{
  "num_hidden_layers": 21,
  "hidden_size": 256,
  "num_attention_heads": 4,
  "num_key_value_heads": 4,
  "head_dim": 128,
  "intermediate_size": 1024,
  "vocab_size": 8192,
  "hidden_act": "gelu",
  "norm": "layernorm",
  "norm_place": "pre",
  "norm_eps": 1e-05,
  "positions": "learned",
  "qk_norm": false,
  "attn_scale": 0.0884,
  "bias": "none",
  "tie_word_embeddings": true,
  "parallel_block": false,
  "init": "normal",
  "init_std_qkv": 0.0215,
  "init_std_o": 0.00332,
  "init_std_up": 0.0215,
  "init_std_down": 0.00332,
  "optimizer": "adamw",
  "learning_rate": 0.00118,
  "beta1": 0.9,
  "beta2": 0.99,
  "weight_decay": 0.05,
  "lr_head": 0.00949,
  "max_grad_norm": 0.5,
  "warmup_steps": 379,
  "schedule": "cos",
  "final_lr_fraction": 0.0,
  "batch_tokens": 32768,
  "max_seq_len": 512,
  "doc_mask": false,
  "train_tokens": 496600000,
  "max_steps": 15156,
  "dataset": "wikipedia_en"
}
Each number is 128 + 24 x the weight over its row's rms, rounded and kept within 0 to 255. Layers, rows and columns count from 0. Numbers have three digits each. The size before them is the row's rms in percent of the matrix's.

# layer 11 MLP up, 1024x256, rms 0.0832, rows 176-282, columns 64-127
110:121122118120130127087149115167158159150102115148128145110145108145146140146149109110171149092090117156125119108113121100097124124111120138129098126118107159084137066165112148103122097117166115
103:135164128137099126101153087160132154114132137163139146150158132146131072125144134145139097132164189172083123096132123139113169116118089140109140132101103092118140115139108177104146130157130129
016:086107146098153117074129084140119085145130090124116146141153145088130124129114124143143169126126138119115089157169095137122144118132133082132119190124131132150118168134128119129102093144128132
086:140149134113102127139172130075116155142094126104163131079112084149135095119089107136102131145140132122142101152112149119114124129116145119117117113112116105127097132120125101156135114115128127
108:117116126166115140111185147153139128114137128137137156143176115102166142109134128109178102151127153133124141072107137115121165098119129111129120182122129140109147108142124114095132102127197147
104:130140113114072119144126087152117176134141134111166147192144135140145143149125149168135115103107144164091129088144138107128133123120149124092083162133132136110116113172095104098149051141153158
100:126135092172105138106089151182161150121137138121119135120161155132140117092144153118102129117126150166106157081079115095121133119124118132157074131136170195124095134118149134106134119168087155
103:127171120136187141100126143116154150124097139096134174083123118133131125116152127149130159103119126140128134121153136144091083101120141119106127144195129135137093161127136121118131093120145115
102:144147130121140164142127109131130156115127103174106123085126095144110046156158129154117158115106145142099164162131133101124123143130095056165132123145122125079131139148117163129122111160151152
112:148115089145137112113126140132143118098129121139181162094100135113095145141147142134132127107119134145116151141127110141090116106141111146175123121167107149112144143149149165128127118125110157
094:108163087135129090124137128152154110164138114114135176133123112143111119154149141148143126149134133162131107106189151101162132117155046150132129110131133105162110118138120132119103115142113129
103:141150139132113135110132124123123150118099109155119141159081134129107105128148095207123162163166169124126136129157135137103090133128104124130144143110122121126120095148144151078132156152167148
113:100130111136132139103136141117137124140126131129132120101139139126112142137128107167130145139149151120152113155135116164127102156149150095134143141092132122104129109156138137113107136119154144
104:147127168122150141095136156147131128114086132162145151115127102110126099169081126151166163172134133135154144102154124148108154144126087171102154116159127113120125142121155154088088099107091165
018:132168108135120120121128112121165082116121150142127146129118120140165172166150159153133113125132118120120168147138148145177167143093118159119117110104145080107106133131141130112140142121114094
014:130141116084152147130123138132128150113115104137142109121094139126141130137052124112104104101094113131129160135121156122124101116109133134092124159131150139081104110124119124149132133140129131
100:109120078157112177159150112107119180130159161121107133103129138119125146095115124158129092123109144139148153172172140117076146114128166142174128103141132070130120130140130069091154112119129123
108:144131128094169148104131144134117164127102140114101097127119102124107147119136098128181161094129116143142106058134109150117119139179135152105120110116115171132103140123139114095098119139116143
103:120115111198135143105084159133130153108093123059110091118112102105131119111145132122132113155146126156145109116129141115119163146162100169126177170109096165163148153106189137151102129125186108
097:121127128109121111127119178138107167099096184129144150135129116104133107130131098140141102140156155125161152110198135143110121103123134163135108148127122131132149112156161123131108121130112149
100:146137154175101104137133116144103137115120129064124119148127136143152122116120097145143135127161140121125099138152128163119125133139135127155160134141150109135057129129176135084106146115165124
097:157133121131137120119144087155154166088128156117116106091118109124145116106135109147133130116127146187172137073137125117118127118108184134165120141112131121161089134118130135121109120150141126
095:102145137163158132162162141133103167139130111092096150095129148126083134114149146140119134134144175132123091167130119132124148104136103111133133098063128139150068098129107136135098142141106133
114:126097132146147110115184147151122167139085109142117153142205185140120118150130116126131122087125145110147114112132109083094137179128092103148136133137175122111112150162121157128106094150138112
114:108154141147123144121122124127099125105142103124121169134127162136118157134138155136128136136122142182133127110184119152119136137147123057116121132164131163105100136103161118116107138140167105
096:124156156106112138111140123154149078140107109091169146160158112129106106102161108130147148168146084153145156136122139132086175162116122121095113128160113143126110136103140152160138139134129156
103:142101152164103138165093106165117190124107188136156123157117115135119145140106138137138136113100171173130169125133118153135145126144077149134155121174156100121129169138149184107144135169101169
108:125093131155142098091188099129147156101110129129178130075122093153095141164121166140124120134137147140148115163165143110158136112145124149134136122134118100118144169142108135130136110128127123
106:108097110132128147093180137139102171128117114174105121168069086113116085114126091142114133136166114104164114089156124156127134128080132121118123111102149135135108112139134141149134162159139131
115:123098128115119101113180127138143155107099116140117135119128059140113118106154138136165134102126111180121097120122122130168135136188137103140165113089142115112092121134114136105136138165147120
101:173120156158099152134134063126146153124129176140121162123122120130135087172105123154123153115172139147114131089146148145127138112108131140138101150162131153125103127106121154123118138130142129
112:127119117125093141144133067113139156131145130118134096074121132162153139124131139142122104134140108157121090140143132139185138139100125109155102169106160105136094103176121138139144115137123120
111:178088112172095086116116121115129143130095122102103079126152115139116098135161156111137147110140118122129130128145141092143140117151133141131129162136138167150123123151163163147123084160123137
107:139114115162129126157126130146133128148130161104131130122101114179109118110154144119143134120114114154123114126145135156127146141170128096133084143130107127089077093121119125145117133126134126
100:113128127135154142121112143200139136112124167159129137129131119132101126167148123148126098178112136119155128156153124124125132090153121155113092160124170145112139130116107094169141096176118147
102:067162107143140123159085120155139146125155131093119138090107138140077147129141088137147127112155112140160171167140122130111097140117172107128128136145128134127130134141135146104107128125114129
102:107204115143106125193082102110117168155125136089132154073118169155123118136153110190130159124136149123132132120111148126148150113113131099134112131175119137126097121101155106131163116106132098
106:141166097133113128131133099124120140191174088087146174167152150147098115139111105100127130115113141151140143101116145151121124097124120119120131159136128101140131134118161117135068132102147146
110:127144124139102113146103153155150168133133133146132157164141111101150117095115147101157130132113174143167122131138121140094125132144122156149116109152140142099107122110154163126127122137130145
098:139136122129173149106113106154117163109154096145153141155154164142155165116126156160155115153147100149112166106076129114138090117150128106139106154182114115147125110175098115155139094119136104
018:108136131135135149138099100122120146138065173128117146140105124148131142130114115123136122114133101174070114159143140143153182151144128129113121041111124123167111075115152143100148121155128129
118:145141150165134171089144108113143113128135138134079175098090171108148129115120114117135108181122137145180092114131160144088154103130152132127116119150104180137144105096127138110108147117161131
110:110179100163097127159158142145125157128090097165145145114185122121121132098130134101170133098128169118164135124152142149129101105123104127166102114148104147109100107111127167161153116098092168
096:148115089189098145114116131115117140117147136102160161178111097101138138117098188155138137121170135145156131117141153171128122098143145117159140116144147139113095137120168120210115124141152104
091:133153137113111137104149112097139151163136152127146140149114090139153098124150104102132097116114103120107095118169192123098114133132105136156063111130099094087099139137117095161132112160157144
109:140124090106110098126116101197138114128086126093165164174104137171146112201128122148184129152131124144101144141145121087127144123137112139133092144154156115117141169161107126143106134142142136
098:154110134142103172111134121161105179123141128173108114130128170132110077137114137129149094128175114129188131127109197119127148153093148131143116143125086184140127188093112105133113125128093119
107:127129103106191147111155113114156112095157120159140164127115078110114158118128069145168154114125139131163114131129126152120097158123170102147155129093152107171098135128136138141150137117140116
112:110151115160139094095154144153136123133144134115124116107146091161106116147127118095138158163129104122078128141156115121121104118152108099167106142101120139068080101158147180127130104127166080
106:111150147127110122109158149128121121128137146120102117095142135092122039144121114138135133125117124129130179117145175123121122133105127162132123152154107149091131148118176135102128080117125142
106:118128124124125130088180156163162165088129130145135130142125142126109114146157128102163146115139100111131131152137160120101155132100169113118101122150130172127133151123113164130111111143145102
116:109164137115128154168124126115130116133109088098112138151113126131104109103113081146164125118161141171148132125148124152129112160100169098116149085112122130164091140123187098088112134115149103
102:123127108139110190110138125128132080135185098098113140118093147128136126171085136159184111111149124164111192124146121126144109141138136122161153139159131143147108101102128122106114072088160125
094:114115127131058109130163088159117160177131127151154157113124088147108124111138153120126115176170143130073106113133160135147150134129122162102140132075116113136137097156127137139115112116143065
100:115140098135139145140112119116113134116184143072135128151149182121114139147125157140160117113158156170136139082124128122191140119117130100135107123133130147127111155150137165126090119165127118
103:079141171103082121099125119119145160127129098137073092096134170129146108150113096165126119137127129124153168141176121144171122115140121104133130174089131078122139110156148154085110110124151152
012:131123123110118135124163158127153144168159089151159104093123144104139094147121145122119120115155141115156152100115130151109098140100134169141137153173130117087126143165113148165120125112110145
108:156151122163109118080137111062154150088139144162132134115153132128147120151095152112178105107105100106112117145134131148070075121109130137154089128154104133110114135122157131138120112129111082
106:111123137194133123131153128146110169131149170125077083135125128104137113143104137087147109121146113119113167110117134123116150129152129164136101147145106134124154155150170179121112099160111117
091:138105134175169124113174133175160096106156136152122134134152124090105163130117139116151147155108107167117153151108126138126141169148097116134157105101146128107138134156093136174134131163112140
123:100162131140158111100125142113118135105166134124113144124157190120114093161173102131169114109131128115115157129151174134098093176117174045095111151117113164123121143108120116088134109172142109
103:143170111143097131104124179138155119083111106119095127085114089101136113174112125151114128112119111113128138148140136121145126143138164155138123124120154147118114159118140156145115124112129133
116:103108148128119130177115118169121165156118116115096151133117151113109133090143137146106138129180137115145125155180137174125128135117156062137133141095108170119131106137111121138122150154154113
109:101189136114095126135134136124095133132102113162134168136139119111115102144121110098168137102162156154117148136136137121108108133134135111137126121135087138095099118147146095083114151127134135
062:159090131133204149155135138122151095083125141124145118133121113111113144150134153085106171119165133120106151158107124124138152117124140140119127127120154125124139094154137143136181127139126149
050:114181162101088090095110091115132162130153154098160179139166184119145153115128108136132143133120154107125115143163120098132139132103118129118151142115090135154123115108127132150095119107123161
109:102107092115134119145095096115141138159136128144151162153101173147128114139150148143170136123107118171165112122133143132126135136122157153116133139087110148098094133140159159116107102083149101
088:130121124118113142145129152127100121143117135117151093173094140146120131122160128156155124093167122087107139124165126141113092108140155119158132118108158134108136172112105111141121143136151106
104:135095105109102152144152155129156088137156162179140063143148117152101123132115112141145138163113187146136137203131123132125138130128100162128129091123103107127123105101126125118155111129130156
117:155155111134151129101114092107144152106117152135152112152110108147158155121086079134145116128132107140155105104165130071097099129148114152172164128132122135119093162109123130159093056173109149
119:109114093136109163102092122143097176141119133106140112136171095169165106131126092143167085126099178167131126108095156100137126139121121118145116153098133093089095128136145131095124107134137132
108:122150131141123091177127152116150201140128121086135150160138134125117145123105112119182087124121138156145165082145118156158146126088158116139117129135167120099117120104141144162106094116148087
103:153127115111118128115126153138132161120156139092099123129127111177158159118112152162138153153136101100133135128104154145117077127149095125108097158130140158145114120118171167159123080155135141
112:124141070090093146151108138137114129135126131149142152130114147141136091145161111216145148108092151153129103134115143107129112130099121131147114134132137138120118155172119094093159151125139114
110:121132117109151127110109149111122152124115120094122130091072147140129136113122066148147149108107077136130169109100144118121094129163175107107135131151140129119115157174130136099150125130160097
109:118145115106088136135111109118135121123088120131132119115118145134147120097088094162140180098125121144117124152119126137121143075126092132140174113155134175102112105093100151142139133125147141
109:121145143124127122127112121127164116090135122106158137130137138157150136152133079157148146143098172117155180147132136088117079207166140058153154159151136163136095159107140109099111122131140112
097:114161143153125176090144137145123154156156130186187135118113133150140141156126126129145114123123135117086172109109154106129182160137153106139140149110125114115142129163108169130117131150122123
110:125129092181151119105169133097142124115129100097153154126120092122063113089155117137150148185141115134118121158129138087145082115148123115131158130122164123125130130108100122142126099173175151
108:144141101149136169114165132083121157148124192132146148094141061121144160097141115154156121126167176115133119122116137152105138119135143170131134142122102119131129132094154097121130091160120102
103:111162116130109128083170123131112132085146155153103169150112151143118134132173136174145127148165186135092069182182110138121121160139132109158084182142122119127105115155119130071101124135133092
100:150115185148091115148119108141151124135085155088143125142128119128159119135122116148165122155099141117160113132140164134083132151114129124141115139152106153133096081100137116125139147094154173
094:155150129170093127134149123165133135134143132130129119113115155158139091167153107153173113121149095152105135127156189118125132164164128129105111178138090126120104120089148124134094097129104101
100:155152117145102154106081136133105127187159113125128181101087127154090137167146120142201113120131085140116144155122171156132082126170167085108116171087110112150127090145107101142116117103141123
099:092183120145151130179172112148101126146091111132100122114168134112124119112114096098120113143131146143136155120152184111105119084106170139105123121120100058189113125176097158146154115170133105
099:110106098117119138148146148124075175122121173153135095147149152131107118118105137136157152126142121165147149113131190147098168134131129149109117145119065194161127136156133135130133106132120145
095:137147147130141127117143120102138145085153146181124096150151134151118125110101104189174145159146120130121108145124149132145159128133114125079164120139061096136090132100145173114131111126122096
009:127180081121148087133135148148112142161123139143153140125152108129181118144142142138126136145151118148111105101121126131115155157107129165138112103126116104090105142105083138185113119133109123
111:144092163134128164136171120131135124098137123140116151124105107144137145118149121146134123141146124157143159114118114150115129143133159134120146117119126163163139130081097120109119131152129174
103:127133079153146135121075150128138121135069072112182135109158106127127138113148176153143157100095178123129135087146132092131137119125086124123138089120116158103103131113127148145145088099119160
065:106139110110175127115103108141148153136156155118130085109136144134111102150137116126109123105118160126110155095115128114158145131115125103110115116150072117097101139124126161128119114140118150
102:133139135135102158103130135135146133130152141163128132151138117132163115187141136113151132141159130099122124153116161168110112192096143153129130131140102173089090154116129146132134131156124073
095:109119112141134162131144149129126115108132200123142086151056157100165136132145099147158150141111107161127158109172127123140134099122104143122120124129124124131113172091141128137144126154110113
111:119173083129137122131110127099119128104102099127118101114145105131151104122134093153094187119137134188155117162102135149103123152148133110113134114145149125120130143193171163112165165138102092
110:096142154101144133141093153102132127152117133109152126123157146185115141147181130153151078108107191145141106108134137104128157129171151111104086156158100156147080154118139124102075148155109149
072:115139132169182114105138138098116139135100168142096124130116165116120101146118132164144134133110105114111136128104148158148210087133147119132160131107160064122131107098098185115145154127146135
105:095124072104146136110107136138170099096132076137147132107164170156096130151124140121116139130156139099148070139129138132150099200133133105097095117111148087052117074109091111116157142151122126
104:103123092147111110149138127183141143130144100126130122138128133112120113125152119104087150112213100116123117154106138116119125160120166090115154132115152149115106136111129126119156111147125126
103:120142136140166128125145106094118134128148103134101162134085090125121095129124119130142123114159163137126134133150131136126126110119101117126122088157097049141098144145140163144106130138153083
111:082165132145092162100166120129157115096160138116124153092104153128154115115144058163144125139152125124165110136143129171076148113140127118123130168106121172154140125098111124120167101102144150
113:122152139131139148105163138144144132160104118109119124122118107145082118163139099148148140115144121159102130109141125109120098127154164103114147134113148134115105164130156104129084084146151079
104:111172151150098133132150090112118166122115086133123125119167132092134123135150110124123091123132097127128096126111129139128129165132104124110088137106121138129118135137121086123129144137158159
108:123136113153163128110142136137120140078126147126105095083092112119132151082150137169117124161137124136133123120140131113131103112154102116134154132094159140126100114141130125091072081142108129
108:161140136127102107161136108132143117113114139086139097142112120085154133115113098143141139107111146125149135118115132121143164101120098159142120130183097143154122139145139149121121089137155140
104:119123114117167153090085127111187134118083105087166145106134157154134136091160178154144127163122114145139108150118106140138113147164154138143085091111143142104130090152080126103123147134101123
058:184179150170106136126105145098132158162092137141144149105081092134152130145129125131146138139130094125144110147111152142128151149122161139127068128154169127131094119084109121112130118088138099
112:064158096135139140112140122115116137148098113137118132120112103124127135098150105142139145145154143140138159107151122129129145154138164116138158138121142094123128098192130159165102101158146116
# layer 11 MLP down (transposed), 1024x256, rms 0.0739, rows 176-282, columns 64-127
113:119114154095135129163123137101121137131128129093098124159169121090128147112095106140103091071154164144138145162142100126152134133100138132131145086151144115141125163117182131141082157102084172
095:102117110094132122126122146144116118128131119108127162107186099132093146153116183162163132146116102115131119172127157089202122154122095130142112134127116097118152120103132093120154123071122120
007:151135106130139149135109144101110158084138129123131113144108136089115179122181132070143153116132149095156112115119106080101074150105122139124113122121096134130149121147093154137117136128114120
069:111114107118121145111130139148099123108125128148128158147125137175135140131121167122123087123139108160120095121100103094156108080139120130105108155106136144130157108109123121152101111152086130
104:126078156138095132123141146164087141155122125109156101085142102140125181118110122145109130121121148113075111128113126093194144119112130158161127125142155142133127120152091122171144100147123140
107:125174166164114139111130127174144111133180138173120126105136174120108118114129128118095153121148109118110093104121137102165146083122102150117115089137135111146128122158133155116152110107117146
095:140099125140096156135126106116121097142127107151122133125104110128085109159090143130097142173162136137108097107182123107130144130145141156088112132181125096142151145104116112129126156096180113
100:137113143165104146132144147110136110119137131121116140122113175118100127121116114102111133099148122106123155154121123167124100108139129101159128121109154137128144125149130142126119158107103158
099:144102148115150131094132134107140138121126124121151137156122110136134154108144137145078125178141131104156102127059107112110171108137159156156119101094128143136144128179146055115095161130132140
113:110135128174113132142104134113122143111124089123118079174127125181134109161130145122134106149116157151153160109115152121136125116150135119149132154138123135137158160138141090091165096128157074
091:161093082171151133100130133150101107131124135136114129093157185169166138157157101117102139148119119142149104141114111134148082122104131098091083176103076126116138146141151133145118123123098172
101:152116130143145152126140108120149077125184179133141124126139140114152142116118136109146116141142108145134099120104155142123137128103115116134066117120139117106112122108106088176163098071144149
124:092135130125108130147143130149146121165107103076134118120132110145105139134152146099123160136155145121061111130132051121085142107104169149143101102111159109143132174110142124099142160151117104
104:106111094145129142153133131133128099117108148115134127110170165166145142125164113142078137106132180104116098128134121140116168134167151125087087154073156153110162156139109127135137132126167145
008:106098150102110117150109142122109138171138113098149116150185133137151131144155112109102123121105165153119122145089121128120066130152116146161133062107154136098159168124139092135157135140114098
005:147145143155138132085152081113098151144125114140137127099155129100152122085085127135154103150129107142146127130127123101121182078064136098131175164120149115120158149097130131154144093116177156
099:126138155125117119124138139103154101129094139129085194141124157121122059154137118125142118123138160158154098137120160160131112171094115149123141086113150089150117118112119164140119137097108117
112:113139126147093128140141123125119122171138137140142174093119098119136102126107158131089135165137175087108152164148144129142124112137146067146174145159136129093105136140138139149100071185123077
100:129124117125169162091162155170146171119125136135142110107119128147123126119129099153110134106173112103128111116105126144122073126117129148125108118114136157114099151133129176113110136143084165
097:120119152144127128116132129124156104159111105114142136111125109151125126099120104142121114115156107105092110149128093102134126126130162109103104131118152111128128127140140105120118130132167114
099:138145147060130108145159102123134178180114096140171127135107143113160099128092139100107117073153134145106195124106164162125142140136123111119083118136144124141147125135096128153159125159133123
096:137107115159117114126124155091129137152193098129114153141105103160117110158095118121135098128133125103149110120100131110135104151110190088108115136147110147132165125111132112139110142120101095
089:150172124103164118113130155150105067104186096174152081133152109120131101106161143127133128093118138140145136080153140137154134126142145143107102166165143166131141131140126099132133120105140078
123:069152110116108135107089083137085137142169121123131121109157116118124123162102161125155138146137125143143164141142134130166107133112129120167092118146096140116132094140182110180148083127149109
115:156118112140147159139129114121109148108096137100102076121154109166114107128154094101123109121119128078132131126101106120138149103146093134111099092122109116165094113156110173169108166103115122
092:122111097165128117149107119123143114102111200112099170105115177107138118171152139112158139100127142128121134097117124077131165083133119142105169122155138086120155126146138101132128103090108127
109:073139115127168148128140147125115129163129102115146112115134127121119100135141110112121139135147093104141096157143130111133086129154153110129086145077129144099156097128153126116087117159126130
108:116145144109119115118113121150115130124139127111138137167131149116162142115130067115135164147116092149118120139141105122091129120133080155110171122112139109174144101103103171131135172110143178
106:123155128154079148131114117104180085116122167080086167139140101092097167119127095124144127128155175100093126140140103106142120102137117120154144098128150149130122163157141077144138094129127164
121:100144172138084086095105118148090123121110141124104131108126162111089130132144147130083121128129112125151113171169052129103178128161105153147166156132122079140114183107136126159127092114136127
106:075140095170096127077084162116136143109131088112146108107129122090155162121151093107165105132130125057145112134132114110126161126094148116133126102109128152137130112154102135101165089146107112
111:135142172130114127119134106126113123103084153135094128140154083113139149103139150124139126155162143113110102129110124142139166143090076108161153120118126115159078090134108127151170140128136140
111:121154132166121180131141151083117094075152146144130160124124096160177094127141099145120093183157133092142100115111131161151110130135165111172122148113148143131123108096121086128106161160131124
104:104131115127136164126143124116155118127160081160126131136124111096156167087121120089119115140104121119145148144146132115156142113142162119139114114127113101151115127131128112109114138138102192
104:148160150134120127155104126159104137133130130148136125160168089098124161098152103119098165144167103107095117161116132149125124173111122116122127149129132115126146110124119135127130166150167114
103:103103087098133127135081097130115103156110099132126118167109102115131124099126116170178150114150114122110141136111147166178155073107145218107152155160105133093116142149101147144164104138145166
105:157112139130102129112138103161112136116140118162123126158129106113117151107104116084131139121136105110178155158139111125151137114105167185136123135094133147122128140126079152121130075141112077
106:123149099126150160120153102127143122163080128140123107129116112163146147100172145143106113091142120136159176095095125149088170146103157116122110125103176133113117157121125122146135142121176144
115:134172108144116119143165102133139123159094117137114114150102140152117151153084133141128153117144164126110157121115116125169170149109123102096147133102106137113114158138167084123114113158109124
097:170120139156139120119095173134164137104129119122099099158146119108118136110147144114146130146112101123150123134085135128122147139116122155150129124141132124130162151074083204128123142145130170
007:135131142157108125111143147111128105102101078094128132124111153141128131145147161095134116109131155148114113110097133099144124135181126128128070153096083138134113115119104130164129112118100104
129:125138102151134150127111141148120164156154139098117119128176143096114134100151096143109123126150136171108110096110085140160108142127114147141102131139132113132099146153105117115094076128124088
111:094175128142136115127122138138119125104145125133145142116157120152102144200127118086144093130126146122150091078107147141138106096122175092151137151111108133088138149123105151127074140138098123
096:160107143141139108085134111144178104089149152168103085139093158159173141147118105095126154159105152138090123113108098101123127199154129115104104134140120148137138114114125108111130145147126118
091:144083111146147132128116142138130069126105108152152122104122149123106167116125100139136150115131190116169166142096095118155134139139130135102175121130145146148106145135088155097136131138137117
111:151148146174152148098141141090078129154142138133150132133128185129081151137105090120127141123120128115131153128180093135110134121096115098122109148160160119102129147142107132126125141085150131
105:091137113139102140128118200121143135123163151072119115141159133081167147150085127132091151120136087145151132119117121106088184134116136092166098109103147096133123109118139153097111100118098121
111:121106129119103105133112126105117176119108098115133151136151154160115110156114107130155110149107091102150159107127103091153126155153141122147132106090111113114140136131147097136089133106113117
112:110182131120090106116170129140136121117145164131132121132138108101131125133138143113121146139161096094149130118116148139128150092123139147119111127122106119160141140145095167096124102159120129
109:118110130116126145116118149144129165119130135090096113103135136130113167103121116087174124119135161129151108122157125128141144064178129080085159151110095127100140114148109110167121139133129146
110:164120113135148129141119160104143078159116098120154059113138149102137140138130112098159177076121140131142123098112118106111126167124119103141072130149134082116114101156138138157148159143112118
120:141077154092105094132135181155135112121119108140106085100108125138118114094166127118150084135144095125142106160131112124117097169134151170135101171126122175106150111148098103138092173126154110
099:141113119114137134130122116151107125144145162139154110135112126125094136087129134127143143175172131091170099125124122105138087142137095184113168114089165155118138090159130149144169125159088119
095:133151151140199087125117148117129113061127141096151128076121119125187128145115098125103170103107117134173132145123139144131104132139140079117130148148132133099109187125150114101125115144126141
109:160119094068122092170140125129116105096114147124133085100142131119167163146128183137131127108104105102123088123133113185124132105140142134132149123162179130088125119082153122105145070125142130
102:171118098147160103142096101126140159099149111124124108144106137090113125099136123149152133112134124170091080123085121159121129174097128180165114112161142138108141124121104114105137135127098118
005:168099147089121113109091093119119173135148132137113120126164099111095135116056115146132111145110118131137124168143127146109162102064139114102171162139134136118121110151120142115130127155142150
119:123097136143142133184167141147146145082147124117130143203108112124123129149130106109106159104136099110112127111152114134147097195087124177132146094105098140119146134150107149154152104140149120
104:123108115130132157143126142137126152096122121128073151109140105130096201135137144113138130106088108090140088148130086125129088107155127142126186157122163138146123128157150137140108157171122111
086:143156145087106115094077114095124118152138126123168136108117134181113122145156139121110149120131117095148096122140099135156100093143157153108139114143133150125130073111150123110111111097139101
137:143116142136092077151149127138091126096144119112110118110168152145135123138145134143131115077085159140132150118129131119131123122136060117150102123167127128160125173137109111132123125111128116
103:108111179129149136110105123096128154164120103164157108128142136104072143128128125079112135132121144085143114154126147144166132144114106151135085184151091136117170163085092127143155112138135132
122:142147088145113148137119127104099152104138139112138115091138114140139132142094112155106111095136146097135123123143070142130121117104111103128121116133118139089097082149133189134135147171134141
116:137124114144103136147139129136128154122125130119179121111140161132084158104105147112176097154136141110116120120156131063117114116117140142114114119139148104143175084146098185132139087096094139
053:115186142134064144133123118155114165188140137118143137158137141121130119102118123174140137148112122154122090112132127126112102132145135128147129135125111168101130142093113135119102118132123109
032:143101086133148112112089167173097117148120110131128100136080078152161132150186121135152114120129147140112147127091104123110124127124151121148086121140129123132111144152125083135132132115112164
104:149174133132165143107144101137119114127133146126131092127103116121120166106131143146132103112111134159037116113104152090106074119109129178136137119133145107182125162111168132170128085114140154
085:145153100138141156132101156196149107118127161159090120142147124129108146097157140130091119142118096157125109106130166119155138139130086154133100140120122136103132108120136139124129141102108147
107:115092126120144174157143130132129159111125126122079127137124179150178113102142132124128125152094147137115108125122143147122163135111129140164089104132112114149156126155070148132098127126110103
126:117131151132130159144126137150102162136118101166159119147133122122139112135119139125121107126080065119138134176122128132093097149112093113140140104161077133111122136111125134133130090117101155
124:138107126137096109155133135135068127100129134133091170121121115189100127148106131106119108131162093094135131169136126115107118124140121115159140143074154103118131126101149153152154144148176139
110:157114151120155111090137149123138117139125066119164086099085136099110118108143105144092101131137162096142139151139107131095104120129104160098153118149139111116117150119121107135135099128147181
103:122096166144195122104120129120129153116106134162157145152149149171126138121123137106154111154107154152161110143083111159135119169149113132111117124085103150105115149117143120110124124107132125
112:129109122096123153167148115136142119099081144169109158136102142083127120146115114107132152148108131096174107108138130106131144094070142086115167175113165116137138164113133125160136115139117114
116:124114101129145123131116122133157131114137144066131146148146136115122097133145110124118149105124119150115128131151161138090092122121144148150114109095167126117139124088104182054116120160132181
115:119112112172117123160112105167132155142137136100079132122079131143126113157160087132154143131143082138137082113168091114099147142139146141088144135145144139131134104122132168136146138140150150
116:138112158142168149100149139152149126145118121126120157146123130131141115095147170097103138111111129091111097120123142112113150099089142182123143118178095114141189142152117095141155124106131113
098:140097125129113138135096102106119098102124116114105120117139115131169127130143110147109125086120131104125136112120128083147131145130108113171125127147152122122162145108160112147160120093107152
109:132120158130152155089125104146129135120067138125124136104148122139189111144134127168111101138137111099130131128107134130138109052129154141119117115152171122130152121140153151110145166130093147
112:146139161133107136126144170157122143122101131114105166134122163154129119129084122127118119106090093153146155131146147114110110119176101131129078120114092109095095107156107123092174131113165138
099:106078175151161173107137147144148164081169148130109123109151103131139103134129120116123116150120109139171157086079124090150130134157141085096115161113126134105113143116132140112178135115113137
100:157168116118190117110088125155167142115133168118099124151124121107137131100138135127135140096140136119187135115105110107148108139125127111107163122115079092177124164126126161140141116115125101
098:105121139149144133090132109179151157100133130101120118164161163082126160049152114143141114133118134119127112125126153173121141146096178121115125127152106164117146130174115117110138152133149115
100:141104166158116145083134121136138136096131151096127116116121140151139146114140120108090087172147161142112124089135103134122130089145111103102116116152124161111105131117102118150111155128123152
103:144130117125135140150134157101141109113177129135054114150147099149140086161132111098079149127138183140131121122089137134156097112165149101084138139134082157117109153169140128156104152112101107
112:089093117104124142161120106092165142117115084113126151141153148106146138113121160125129106104152130137162121143100121095117138132145134143088146151125125110140102124124092145105145096162120145
090:137075084149120138122127126139146124149115108148134104068129138129081108091167135137093126121111095106142149124130124124163125135141119127092098152113153155169149105142127110142155177138138146
004:129078167111119121130139129093102110165135155125108123105130128132094136142105084179103135139099119098130089155110162112106123166132160154144168138130102113090165114206123135122127123133122139
111:148113129144131151161109142182128119174119110157143172116096072105103118107131140094123099139179151144130111120129093095140117118104117124114136116124134141132071124095149133156125121146149106
104:160111124115108141087097145070180142120152150163134153171098100106100129100141104148123140135122164109140120125133123130118112125138131156095118147081146120120132151133084177143153103140104109
044:180081138167108095146128130092141086144112126119136177147128118126145169140133121113163126188134136107144126133118146159067126119113121152122141102117130168133175145126133139110131113117120123
107:120121168125126106155176115141126143125172101105140141151074130102087126094128168126104141147173132129119101131144101114144144113094127154141117076143109112129132140165129142094108140131144120
090:151093121128123124124141133129130166129094135153105167122120185130115089118117160103113097094098174090097145144108151097135171148100092204116143114167170118122140100125146158161142122116125137
113:134130132132137139119114143147108107142111110102116154135146161080110104110135110117122126127117131148151132095141117140085142128171122108077123079103168169113117107131131149111131144136149137
109:126118142129150132094130120148090147122083150086114101180136123095073121107125111128134174147135100014110139098147134122174131124160100089160176139109128091108150089145146136132132134167128137
047:126124139132134143106100137124131121124105144121142102139127113117134129134152115142121169135084131150112121104135114157095077156141125133127100130123114142138107131090129143136130135105114159
105:149127162169180105120156133134110113120112187143121134163097106118139147075107134133122146133093082122109152120119144094121145101151121168167158127114113127181132175150123150135135127106104165
101:131141150118070131128124110115113096116136104183135131140159143146165075160135134162142092107132139126109102105112150141156129117135154129129130136115086103148099147150163094128146116167096121
106:136128125083151125139123161140138137042105150155131120113167169095128154116083096127204133153134117130114149129111124086129144145156099149091153124141141110148124132124120173125130146120094092
111:141153132109141139110106112144102168124132138119114125144142135099124160140107136091153084091106163123131106160111128128138117140156090177134128106133125089132139133171129094140128090136127150
117:143094141101099105119124154147144095130142114085102133118117120168106125131135117167129074106145139122136151144091110103145126172118153131154128121104141118107136104141119131098112127132166107
102:077135141149099107147123121168105104115110137113090143116154157120120116089128106123117143091124106116131166154110095127129107147123127115134109122106161121115174163145110160137129179118147103
104:140067159110126145109122159160182112104089076148145124157095157120107143136091138124175135117116121097153158141102154083142135136120098150111130120108137140082139141152180120166189117121138134
109:123144125155160143099121181140166107133138148132175168168112119155157153068108131132113137125090082173146111167097173131138132117134128106120092134154123130156098116137098098083118127144068122
103:121159166185141104156138125163089087168104146119148127136134135083159143151087150133127084128124105124128145105128142130120163099151106136135120118114107161170117149121113096122113126135096134
039:129125154119104115121142139104131091096134139152127113122150137154129156143117136121117137127112154143122128135135119115133150146129103104122115130114090095116126145138131139137133152146109142
111:134147118083143143143116082171107099090129146146142079122141159124119133136094141166092084125093136121179093116094100113111116137097095136116134106179156169168149127129110127103163162157109120